config.yaml
head_dim: 32
tie_embeddings: true
init_std_qkv: 0.0625
lr_mult_down: 2.0
final_lr_fraction: 0.1
Each number is 128 + 32 x the weight over the matrix's rms, rounded and kept within 0 to 255. Layers, rows and columns count from 0. Numbers have three digits each.

# layer 2 MLP up, 256x64, rms 0.144, rows 72-255, columns 0-63
133143098142078090151161144159147125082129066112129110096110150140121088039167084114170090086124093145172163187145094144112155151103193233057114167097158093134090155175178186102108054124107250
164170125095129121143110115125088126122115150106099064127114163138122105109124161154107151116158132098127137134115150156156097118093060104120170157124101178129155136151132144161145171115148115
089163175157159143155117130077169066155183153097136097068103129191149135130086171146079087128128131129133108133172218100130164189076104128120106157144102135139141108154152137002135093107164149
132108051095196052168082084112160103100167118079089075125152102107153104091124116189145124150119173136163167102120135156224104126085155112096090152089123120089120150097166107124127171185147113
186087161142099140126126214142131148149091148057088202172137089121138118105131134145173102082124188079111079090128162129115108119107151115137095160096105166153155182066044139178120161096122106
121112137099125150145145113132147114076121137115132089148173178170136086183115202108108102176153161108124138131143150125200103061104118123157135135177055190169063090130139086101107163109123127
190148063163132088122155140127145116135126033055116147071175094076172098032085145137132135165163108092192151150107184145143120122094124165161137190078153126111110145136126164117210179172085140
082086032125118114139154097152146130135170116176047120166153124098114094161078188085116139096106151139101150144058154154138109087121185099067150158134140187131111182104186146104154108164115181
164041086119129123169141097098132104118189144152067116115089094116120112133167096152105055100186158174210139243100154127117149120144095131114146110137138107116176075127117164147144124120110130
150119119091100115190102106166122120100085082067146139101104121147144108110100150127153087195100094162115138162123160158133058118136137160109115147154110181148144177099172121091095104201145124
108077133095107183096146132110129114112133123153158161117116105144123114123138140168118142096121125151110114153083126156145117142152094103138144128163135137162092108079141144138055108120141157
122068174152086137196062106063059160067124188147071185140140076144093137202098141232111149108163122151137146099103132160112164102112095121148149145124099110152187143082075120107142131117168139
186138134154089135162183147093121075126043118119119161117096131168136109137111154119129107216154132145095164107131093188134101153102149113110092145108115159162089077170121126081102147073087150
124109135138122156160125128091133141127088134132100136115162133142171094133130108143094114151133117156152124196111158154178129131122066168108114171043158167175079118089160076106156066095103138
092103130090158139091091124129142129117163138161155130132091131142118146155142145149141152077055119095060134120143119161102171124114112085104097116165128149146112145121148129145082067113149105
128097161155137136140147100126212126141096132104095222132131115119165106124107085086145084135133131097133108112117192101095090163160102150110161119033130117156199151111083172134113165063129152
171070126190140034120039139113113188127134131150067156105153107112190136131180138073132097121070145087147183172112150139123178075128111078080107179121138170134143169082128119154106046188062152
124137115125147131146101138139173116068095151089118095095128166174119106135105163141134099119097107190107132165117161166099115128164101114147189143131130119152094112093153148077100115139114113
144109125097209117176112142127091171083100126123130126152139155106126091119092140129174127101070130126120116119134189142143106109105087137098116209076124153152121162115149199109122137161196074
114130120108115127160163102106191089058069048157155136124159172109197097133203104118133103164112195138086171113099095160041120138133160119100093076157107107115153157094158098154096154105157150
109092148137082131110092126120159164117054098123136158122156087173188087148154153078127085187167163083124143098184085146073141101122115107156127120094133181158081081115135162134163193135074144
125114101084103160120094134108124139119107156128168098127127087127115097152230125136102121118126129168145154135108106161135139117132171073177126108102122182153100102166118110176120092055135098
150137069143131092125133104108125121160142127122131164149149101142159145117142138128144083123152125082136114105120128144132162134167124094073116126090163121136124129111141188117097145101116110
114084099116088151133171134155179112106088130184107150160108079125177108092171103162159176098113168103093126146133076131130127112110176140096146131116118145085117155133111164110117134121121187
097142096093121088136115053076144090130133081117106093132141107142117179179159136186101111084120160161193147134158131151175124069115189086087140099143125141084147141134171119123090089088168182
101090106136100062127131104118192100034127101117135116107152155171140085103131167075193066133152133158075116129143132192140158142147112083151132094151124157141128113108127110170119115147099151
133124135107118144149160033132173145142087096193124118066125156105171137121123104078155083133120155083190158083045136120155123140159105129092109105148137151124117063140152120133139093154136144
058097104142128117203150053128111122150144156146160151123164124124167131132130110153095115112119205139100124143119143111135136129079134151130130086167153095141080140095110146104107116112092149
197136135151140109169125125131128106153101137077093123081148145185072138151110190078135164125156153122088149070192150169157156107132056084090152163088142145160136103120130125137109097112116112
112119121117125173143122111082188174141094121121101167136134125096153121123098134118109171144099127128109152108086095128090105095133165123159090139126114179187100109158092103058097154170147066
152094040109154081192162081094095085118149119124040138091188140106114151166082153147118074128081143133177138127081173188109156084134113088100143127112146105157136124109161163108146171117150152
167134103117149173158126156112160144130190075094091137080152141111166150045139060154059137125148146112177153071095147124156062098112143105112166146039122128168140092197137095131130199105142179
104131165191168158185098095105101167177165184080082157134132087166049083169095113142053135074112133098138145150134204090135138077127148141077170176140130081106211163136060141131121169110139086
129119155101135088161146050140185142093127122125061140096105113136182089140082086151136135196131157167146155117193122120182021130078164084063203116106092117124170193089152153103103117131149148
155142069126145161102156081052139100106127065146117141044172106085142182098168079164089120127105148103169152117101195138176143134116140110091130172128109121109191126088124139122167032115127091
144109089092141129135065123067109135071192169130094127134091114128206112125163097141124146116106177065097147139085134191143194209161106147139166219112051187137067085088079125146171100129091155
124098139134169129134133149114158145175126109129099131161157073186133164181166144094147075154077151102115091104151150118188115104125152112089131130100075171134153149123143139086074146116118088
128103127049073145149166130191188101122115134144133096159085137128161136139130076065095087129171139166172152178127135164107106139117132145121139075066123054163189050199104157148085154107110174
143144171103120120114172110118180100102178173074137146106141032120167127130126086148158065097132186137135145143143128134174090111103102186126155081104183144159141131125155118138073074060175177
113147160177141152106112127150158086105107149153178147162115154111136134109115148137103171111170100117097147099134148178103157099125097057133117105148118159071146125114099152093096164107105130
101100138099118158135130075144128119098098155133140122102098092159158164169123144128124112132105143195121123137089150118151134094086114136112148164098156143117052127125116138149066097151145129
138111141098147157120113117121081149186105162145159147162101103116114140112184184093083132138108169147143098034108103151140161063153104121143119172104166159134138084101099192162162094160113122
093101129133132138181106117122123138132095141144139155135133150154098133158116111101102110135124119135095142199160151106168159113140111149115119118147142096133162115098067108116121086142136136
101108138103099133138134125123221165146140161112129158156164142089188135123169155155104083138124194184106061133075151073143100000131074114143130117129115119150165092147141145113105155099175124
160110180175144097203056102073117162129058120142103081047103073207186144045132154059172070112093130189197195135080134060100151086124077166219098171059059164048166203087169120193101183134081088
133141113111129167129163127070115128152075093123124135131133126138196133082096143162102151128083145118143133159090172098148114146119172145169133141120135139152072121105110116112119140153138120
142150060174126132157120189158222076082162124110110143144134135086189125088173140104165112104115157183140152133099152094149121156169105165100079164108121117063172139050164127151088072151095165
089076150126141158143093082087050144118138154178145141140097131170067154188109126141119171097112121138112157106160060155097150133159191117090153117153113152142118154096124101116090094101149137
137142112127095117181164207091081135118121183083124193132102153122161127058097115202104125169123085091044145171103213144170154117207106102147079144146069130124139085120112117057097177114137120
185105097138132164143118084118129114139099088128078092171097094098139131107153163160164163151140152120121166088186129136128128127124145114098140123100113126177132192121074112142087103151082146
130122114136090087130109137136088162129135110099107098138074084121159168136151145185137120128155129129173146142142072114132127152084123106100146153108147169149106119093090145143152112134113159
115102133092151120135151072143075155143100176141162106100112147124133136154157170146143149114105136146140132158070095147101134118151153073155098072142133150099104147131137135124110091093168073
116183104092124143143112140109106156148118132111158135149067123177160121159148170139106129127099114183116139193136110135181135112116117109111138123139131108126128159113120074114118097088159058
090160130125107153157137160134100105142091126133151103107105191147132161060132089194096140060127162157076120134175101103150060153146166108146166122128134115122139190091119127128098086115094141
106084124137079168128131147129145113093118183098138152168115114171102097155176151098175087133123126160117119135100105166139111123165117189155083109098093104153120072168143111132080126111138145
131122145150067158115090132139165113103149100205150237143105099109248116157088109150143104199047190060078209134076157136050137160098108145083091155195051202088161112015105163177085160193110116
089144053145083154160105191137132126106112180109148141111104144088227110097151155130010129186131202174125124125164100063100105130102129138082098121142136097132168102083132171125146102147093122
101088143158110140137118156118135115127102127121099182199145119190089122137164128155140083161143138106078119098185101171149067079169143147125107111080151110131131152110142140039148143108089195
128130105186117108151145144136116136086155142197142112090104165136090117098131116095132155143094112104108129174082108137136150157148133107093102118105171146182146166127075147125129124099142101
150151064147196105167069099090185187131099122098053187079115134122129122041091101131131145129131174146125148073152145136184108095076164118123184144152072151102129172143104086095121125194149156
108122110121095151157130137131145166098127109110103131091101147174110102111107115167098059117132107146112174149138141122144080137113155197183130092105128105054095100183152167078088149126166111
126128131186092172137117137140099111155141147092129153168117175102085155139131075174094106107128119091093149114128123079170052085170126067095152157135157131132117144079095183085092150132122126
131075086134107126157164082164183119099104140067099126122136097157127040079176116118151137145155122165194097134153143094141118092130127115079152146108156107126143133166099171116114109130185154
130098129105120159125148126139096113118080132174141117129079132174122157180109115120096095115073107126129165116113116130123160155124115086144140119140098117148120128120170090131089133099175132
116142151074094151139148109175153085141137096078139104106083171150101161131101090121142123120085175134097194142181129146142102083135148211092195170154081188117098170159196148130041099114115124
113146070125095149088195107125154111059159116072152143133143124124140166135164167130096122102112109148129107115142132146161099135172099148104142152141153148124125108087143154094111111135119143
153156113113129149147123168087099124147138095122160119075081121144168118129155123122099078142141139169199113166111078074115109095130116133128135203094092118165139128130105132108094127114080157
115093087131130032158183062127188146083117156100096198108117103091154138141152119163188058155166130163110158128051171114114228089136144133154102114130142062100140171144093152148145125111101207
141141107156092157129132090082115124074130128141077184154141157183202087139114116095151120154118152093091111155147126102144192114171106102105100137155162077085110113106085140115121128119141193
087213116167147108088174095125090110145139124097204090096059111128132091081123120193143126149121130118126179165167130106141126152117143104122091162154132116045205145123123159117121069120155151
162171154145102080141156134104100127111159083139159136075130132120155095177030109140157094172122173102158142146166160111156130154137096132067097138029131146195168133120134187073142115109125162
144172075207123171112122143112112142083125087108096138050167147091160190073058127154085159177125155107108140129092085083160088112140173130113126134101189156129159171093126119118150197135108118
143154082157102112134136119127138135067112057120129136115111095189086119098168063123162060150081176148149179171213078077161186121096229145064118112123156118122118177099097120090142142096136173
127121123163103137166170169125112103082089148126193144102084156136119075091160174102216093092106074173146129148073102179070154138128120219184067176072146066108130194165105146124087124134135176
087142129178079169090195167075118112122131069138141181095095182102117124118100139122129147077093162100154104115109103123098209099174153131187116119131099122131140104109156089114131170129154149
100094108126177121122107119161123148134168171111143116125188151109170087084129147124113062109115178168144112142131114057135097127115082148116132141142132080152165100148168117092101082128108164
106114142077102155117116147084102118154138127120174122143082141157122178149137138126146127116107148112112179092078106137091145149210100098112122096182137145164098124102138103126109078113121150
111146119157133099138123105097076181162115180091091090102163124148072147135110115128135154070140130084168181127103121148145114122164123134126133140117112137102165143115169150150129135104122101
092138131167119193115128183087041107077198171166179157087082122121161094078075060195105121048206147138079196145105097088166065184131118139125169137153142069124136150116147124159120048164081154
122151160164083153114053164076117095117106084095174174113098202125131152149120109107090123099110141079155165161113147143144171157106131178086137189115102148110134090108069113168107138114136144
175106093129148127160090116080139120130111124084096105106114067087153171125154154133123126151109154165156179108067151138172138114125167103123103119101171134132126134145108119134151095160101050
160104130178075137148099154134101137141134150109133164091177177127135092157123195114142161138155160103168093120141149119136116076107136029052090153096142086143117155143039153111140187150122112
124138093147128149090121134078159156125097163133096147140117207118139119092089069137076081147149141086118154171061135192152090091173106112165134143100145111120163057085134139134151151107100122
153123119157122133146102132185136145112097072071112149103136142117139163066107123098130103135190170101146136128106138087134097150156145174125153116062192148113146134105139151111187144108098128
128147077179054089110168134113188085129131101119140135041141165114164180145130125149116119145108167098158109137069130125105156108159118108155064147113108138160120139113148123089170180137133137
112151154128097142138125170183137197131076205050139126136158142159115105141078141069170156148120165119116141070132118144148074121062142134167110147083120135191086099166092162123115124173142042
092110151090125100127144121054168175046117168101141032121127104138127118076107138120165177109108132148146200057123128167147086098167207140124156062053114172163162142196154174191096154132108110
141070170186103116150171131093121160154142135139138119121157152093083124114152094223085164063174149117119187105074124160158065085154087067124141090136141160155179169078127120138169127136090096
157112117184074137146145157114113107073122075157168150115130184101141104092101130169108118118141125115131095163096144125135180135145117127094161145107075166125162119152072138027119155066154226
108094059127139146146155104131133098128151128109102172167105046092106192145089132206173082144125126178137180092118121162131149149116171109095090165141117118101125077058169173141139153065163125
168152085140173187131141145114116150145088086159072128128102100150133046090152134097114102096135161097166149184156165125161131123131036159194122146135143128095124091042107091138154103180045179
159151159165093115091079141078217120119082088176100124091130197086125188142155134106124136141118132128146179116126190118166159119148021104065117138075078175103186080149145105122134217108023172
130165148109090090162111150069109156187124117098155143088101182085118159090077129152094095075082150148144147113142209117164133133073121136105142077202105127149175152127173121094158086120144138
130114141114125141111116123146152107109112118099160112140094145141181130148139147180126118126133155107090161117180168116111122119147094152202109141071098104124156178122126131116112104103108133
073173195147089189141153139144079105107111130060197126111108146158135119082118132118133146176118075093116173157105148092148128135120190186149128132131093116142118108180154160108109145137149114
122124160107128141155118135121100094153125137144185123129060130143127112167109134141163128130074126113089136082157092156112163134165143069091092135184137148098105143118117092151060145126151137
080128118134139155212167155131071170123163138093122068161114102107132112107143094107111139119097130127135133104140111147148132108109223129118170162117169113167096145154122120157084147091080110
125110147095137116122101149122118144098165141153132151102123132180068114122068155117196130107109157098092128101164172138147135102134132129105120121125123162181081094135143133097086133154124151
116126141137048109114183128171125130177099109098129079138116147150114116146146164143134155121108140175101137155136074126162118135125112082141104104158120141149138103174149088120081127120184136
166131095124129108150159096146193135119076101116098136140118146134183100135153136147157103087058070063109130168115165184134124126164059147133182137077052151149140152145123143106133069105205161
127168073137105125143137119089113141102170113132081148139126150139115109124178103164142131163130144137149123185105156135107174127096101146138078156141139157119143076109145146122112079099141116
138122091074125097188162137162154227150076121092109163133174098102163058106174105090103047107101188205190098165132161126124099093110109160126068106094134160135149135100142135146126084119147072
186098064152146106170123118106109135104132067173116136155124112120123143104142124136139126100141151138141124130172146123149150139148098082090115150133170113165156151055110102106154103128104123
064160085151183189126121136082131169119156139163093148156134099157166188216131151086112105070120183112068130138102103086158115107133095114090158075098159093095152152099115140105147133090146143
111103125199170122120103076168135160123187160080092147108108113150125115111080087166150079086120172156112163147153138120119148205106138140143136107193100096160089105137154160133111125142124076
132118112130058120130126132186214122171065084089112165158130147114145167124107161149100082110198135125144118118094123089180137101129170113101143053141115147147170148118110089112157110126110141
098092124136171089166080127119086148176114116147098121140129111195057141123113070122097054102104158170147187175122155125125137080096160154174152138086130118120166149145164139155107149107111158
074161175108128129192171030128132139080036095199088094045110144152224074140103160089146128166118188148156181108069033089083137138103166131191112050129165184110118131125155147161137127176136181
111190178115161147124102125097077150110079101120131127144060156132130081108098113083093147136124167109118164109196117083170096130082182134131136145130132145141130190134139111140167180188097098
097163159111111105194097093147107183101030021218124133022148108094213087102140152107074086124117191032204217088117048056046147097110135162183087125202193200092181110096209135140207155150114202
093120153111124154132199136127076128116132161174186167092128176151125169123152069154101139108119113139118171116116085130137098128101113062117119104154140124167112090134123090147105097114167158
127084069122138114139107174110099127124111138102133133119122136120122118073102126133110126116123190139096156118125129091093140140183149099142115152117146109137112100126135139111112215158187172
160082112130102112133163111136105130129110162149129138116130129116135138108103146107144156091075158128158162090177138104133112144114186127112115157076158116093156198109135126153135131072098158
153129100101116143101091117130115126099107106103104136149123146147099134157151106094091103149137139133163141125144116154156148099139129137124115161084136096118155136103130117123151153156100112
121138065083152103209066182124228170174071154116115127109078071108144081040135174107200065057155111184096166174157153157129168157093022182193114082147121081046211147186123123049189113121090202
192191092161167111109105076153149129105147153141111152117108061117120123113151127166158047079143121139138193172137163125112148160098067119127054095154147096144126160053093108147144092065094147
110122170133115111107128101144124113100171119113116140104094141086165098104183127144112167174149185111159192163086158133159077111067197075117074111144144070152145105183111128154161134148170151
102107112164150157175104118128156204181142180081089111095127092120075128163110113159147136093163123148132130110094131135152106091129114107094145093142086096175124141100136181157141073134143103
107102141155102128167141080196107062115100186089076173116144125174098101169122172146109136162097169086158109084136142112138111120103148159084103113122134160138131095124135116138137102084139164
132122121156132136088116159088155165088142147092154114118115142100110033120093092117152110121111135092119137124152119101172123132151159115136127121094218085167162132154088146115146095152101110
096150152129081115127148123099153147111163132101163135148112146127123144124128132142127121113123153154113138108101128161160110163113111151142175100144134174169133062153122072110138114081132122
111106087129152112154152128161115110114164160130180095146079117168187129097102091152137147189122111169139163165118105131091158116136142113076089110128153102080154115130136154183129102096083155
109137106128127084136120101120110144111139154071123144161147118093151162133155155137121191172130125085105171070124103124130161096108094093154129174129162156119160083133110149135108231098055177
174167102121124158132175086116131124136138149097083174130151164140120151098060087118143135087157132117147140088165165068184110117212106069062134166108067144124126118093131151158103153100175119
132145134134115129160143091170122140070142062074106148147150105142168090069114069162074145133082157113184163172140168127185113100147168172109132119062145118067133066163114154105164164060137199
080130147192153127120093139101104143112114094087148140140086080139090104141184177127176143098131135134174116124166049148119131075124105118160087120143124103089152129143146129075170218170091163
111080058131190109115123099097128159131092153131120100156103105118135100069163154140110165081104147132117124166145130104165106116142177087152162114123163137145129163117112145134131146155128154
094156189106168111131130135171095153123071122121158128094069139134100144120118092079127143123109186143110184065164089119106125152059159143131122108091148103129152138140152132136125123155088100
096148055158105146194160156153101145082153120100132061093123129134124121100141142117130147147143118151134131152093111122107147126195134129093114135157135098163112125100145119124192094136072105
135157124154136098148147112089119095161089087078098133109151097233100100112143107092128104127126167130127172143177121091209172133108114160129136130077120152065154125168123115194150153098090097
124158077123200098159123145100165123090169130104108081196080143144180132098119075181149028063101168163177119184121163104137166116110095150090143199155094131055121076144111161156107123072182130
131098153099123138137119057115100155134148157123140137138099156142112134194147151138084153137059139144102139098146121140103161117128132103137114144141113128130087135128142114141081121082178128
134113093139102141141163162072118155135118148068122120067131134080150108107114122153060194186119096143052179182097127189115085122130113093149110165096150117139120106134101104132103181107171148
136127093118069124113131135122168119138164129120098120144163178112156108077076114154123100122128168114111103130145144126170117088097098100118137148110132100130160138108133139135136148118192127
113159180198141174100147150123107145117111121133133208129117154146073088110049131111134172154124122121075174103107109153119102068084136132141129155092177109151148106134092178143121163107108128
129065109165137150140160118105176140096106133144093165139134124105134136118212127134153109128103104088093114144132178193157092105112122134113092138106093144163120109174115109184145097055151084
067081142169141183135128128119143141088108248128121163071179125117152120148135112112180112135153170164085131148039169088140094110156109102119106124063160079096141132108132149210140107075091043
093128119175099181133113105142106125107174140099132158086142167145146152104123128173099104066126176133133179101106097128149165140083195124104117168130090159122162106142122149113150108137090162
134107071090118097113097108104088133153186140127085078107071117146152192068138201177138085153160114104159150119092104137131143144137165096112209150076128155133151155130079193107135135173089159
131171177072135145147119147119097092103050065039197118092172154115172111029165164182120121155098127153161173073105137117078116108078161090159144103139186134130152111165166168065166063118138110
141123148098134111182131136136140082117144085148121129051144133191144122067130122135149092153112112128161177121149174102159120146127108164154110223102068178108152166157168102100133168105088119
127106095140100153118150102118133179136128141081174127102122183131114101109096120160133113124097150109081191145117138141171122082151134112088126120117118139111135130160121119176125153103150107
176100143134092100128168112138118128120144139131046186159086122143090160122124117094128067125116110178136091166103159136165109082183138095071142130146136163157184136123119119134122127133090140
125156175138129161146116132101127164130139118130144114114120174124104103099135162120169090131088160131149139093144184092106137137096092154127148169148109150135130124083145134116156096075141088
178109104115138131221138109161099158125146135099079160110157161126150127134135102127106121169114143106131144133160172074137133058128080101110074109148124108164135129118116142101150075149096089
136170179119163077156135116114122135123170101088115172104147126148136095146106148098192086095138146168136151145123104080179169136082144125116096138101124115133126135153145094149117140069085137
107116136162148078159110160127160146091097134096125191153126147071123098108134180144149087076144109172129134129138179104131139170113075133170078120209087168074204148065130147105129144147084121
170109101180033093106108177209201112103186095087149097129108093136117162113126105132120043067116151126112138137175132118203057138177108141092190185091090146142169135120140129104073185121117160
183119167181139159120091127159122143142122185153153123100066139157169148079155157155090133115178130126114098137095109136180120103152061103123137056053178092142153142114085140134105109139144174
143143162109087126134174169111117070158123070072175154089078114134139134063150075121184070141101148115130213150154151108123164109091118170182122149155108148032087130178161147122145194125027101
111120144095123090127124053154185124142143090121148076106079125124140101073166094166105110206146153097088184187151142176142085121151126141082147190129065176112194096177082152122171072169108101
130152116161147114120161119105135119109123105112101107137082129133143136099158131077139070082165185155113102152107147118138128145180126103109100109104124112133115156208118087087154182130174154
078128153134126153160081064097116184111082102176151128102151166140107144129095130094107070132073115142165166104157119167106134128147142199134160162148132163100148114123115138105110149136140187
151119085133045078127131125192185134157124101096170128096158173149144123128212132094104060179079142111083139144130078166198092097109087106133119159106126169161083091137115118130144127164111078
127090145090121170209113095117116124138152112203139113089106111120160110109129125183149133078173158113154108075106108165157107155063125088098157100191077130139160159126083119112126085174162134
117129121188039143104154194088158077129135091102172106150111142140124176086138104099132102036157138152108182178149120133130153154110130151132138115177096172106106118187157163083086117112091164
146133126165095170166122073062110106103180109172160130150137139144149087134148151135121148104117132128128121081133135131190171088133102019075120141174135095131115065142090138140116109149117111
122141218148067136126144092074141085150136082069115136125101141149130172147154118148118061095084108100125156151129164122145189136091132149143132131187119157119098151129130110098084194132108082
154134095145173133133146165136103119127143107096081166106126122160122134064143131112157124128168152102166123135109131131119111094106152128178100200091121098085134115126141135097121158138136134
104104169128116183108096135157188166134102128146111061167083143176067141182220112129130063126094133180098147116138079153104119133155165117131127076133124126164139122205085063158106127087169138
150087096137170077140108132076132097098137095128101129136100148167144103088147101164132125069142147114132123187149162090113159138127111097138127152089150112125168161094132137135130168124071145
055153144170128123118146141109108097146128120128131137101140121153141136109132128135146083103114132119130151156092089142161157166119147124160110132150104150126090083146111130090108133154135126
120132120085128144115132127096184068126167144149143122088086159227120127136204133077125110150108169186103182168107087139116184137106106109125162102105085094079111049120075146135118105154107141
095174104137086142123176115133119132113184123119147178144137085105164131177162168166168129095146162137110159142145037117126164093074122143126111128083179144112072169099079196112148089083041097
155139093163185097174133133153104148192119141064104160162153168155076118129181127102114138121082165105093166137140186150124131105118090072100134121083177106132116106116089152127164098127133045
109128178198115162110143120106191152135102142166127198201128141090161048090114058127124125115120148103135116083146094095079112100125141082081129112084168112182160125119081199092111131140147157
125159111109156125124050134108111163112153108092102151139149111139123145132099138172171112099143161116200118132170131141167131101121136108174117091086146156163144097111105102117132132116107130
175094102225108087142149189197151176138186108076135134172123121095122018081124160069133137066130161121144119181141176075173130139107135127105084125130127160112113075129100123138144085087098143
135096072146078149118159124197133122137139166071111076154118110174183107079154129107128107139116177168130101133160081112113092146127129099103117154119082100114099086173081156091103126152181159
118154168140135160183134167066163102156165049115143098124112180088143129099058158143154141092107098108188142105185134098151125124113128128069134164167082135120193120099161103090083139092121136
126110122073140140115159149179116144095155152107119106122117137109127101109133146164098156132112127126138146133135128142083116177115133132115113112122122133163121112111118107121091104128149122
084152134200138169151133118108139171163126199074165151144098113189141121162112121136141076106136075127147116114043179116150140141122136153134102120128075086129120129162129174111048109126170096
160119070154147093078145130189125102081143121133071147093161109124129169100129129160149088135136163064140118130143158158139171112109115076107118087106160159113153127132133121143140205105118153
145102166166135131115153142154157137138096134108124145177097219087122083081152161105194147127127136149106171106149088129060180137152128057133144104095150094139092109081090189141111134142089121
143133125105125210097136093216113191115109087086093151151140104192143118124190133113129101093083155149083119099125130145120139134129086122109156080127159083132098121140152071146161081150133143
141105100185122116069085138109188106095097111085096082136108133115133144106095140187148139114134137080164160152143075141151084100132166098107179171121147115142168122147148130121200174116137135
070095112158179095147118127098175156059111162123134119145105128121105096120177099110101099173143148107163187170115148125098113115086166205139120108144126170130111118128110155072131166142120126
127158115165065143143085113141134113123121176097124085098106191117091136153093121148132161104093143101150162159083165150131090134140152137130115138167053165163153171105132133128080145169170157
125124132089120104125080113155133211132142127127105067137135137092119134086087181161112120098101166148116168096154096131134132066131130138178207137164069180129164108097188138158101139091113105
135202109161108128106124154076202036107143081109099119096122114137155072110142185154125070168122152139154119119139123101143172111121165120097138138127089150133142099141151145138116146111143132
127174089096135117155107168132120139097086065103099126127093102160100106138105125105210078134126140115157179134101157145129166151112124185137111116105124156138133145103177108072159097151070176
072150093115101169170155117103120136127168159161121147073098146095129138162146129146083105181140135193164108166056123202146174090085103137089125172146120116131155084124108079155157108105135110
151170115132108177127148187095139107104193073115076166089168194129138185098130194139123131095147207097090105093102148071197178090160127128057152141124109117116144136077070096155120141126092130
105142142110116110214163201255140169181089143054101114122138123130149106067081126061153145102093193132153103074099098086140096125095143094158104143137072174171128107077128123108190125190107116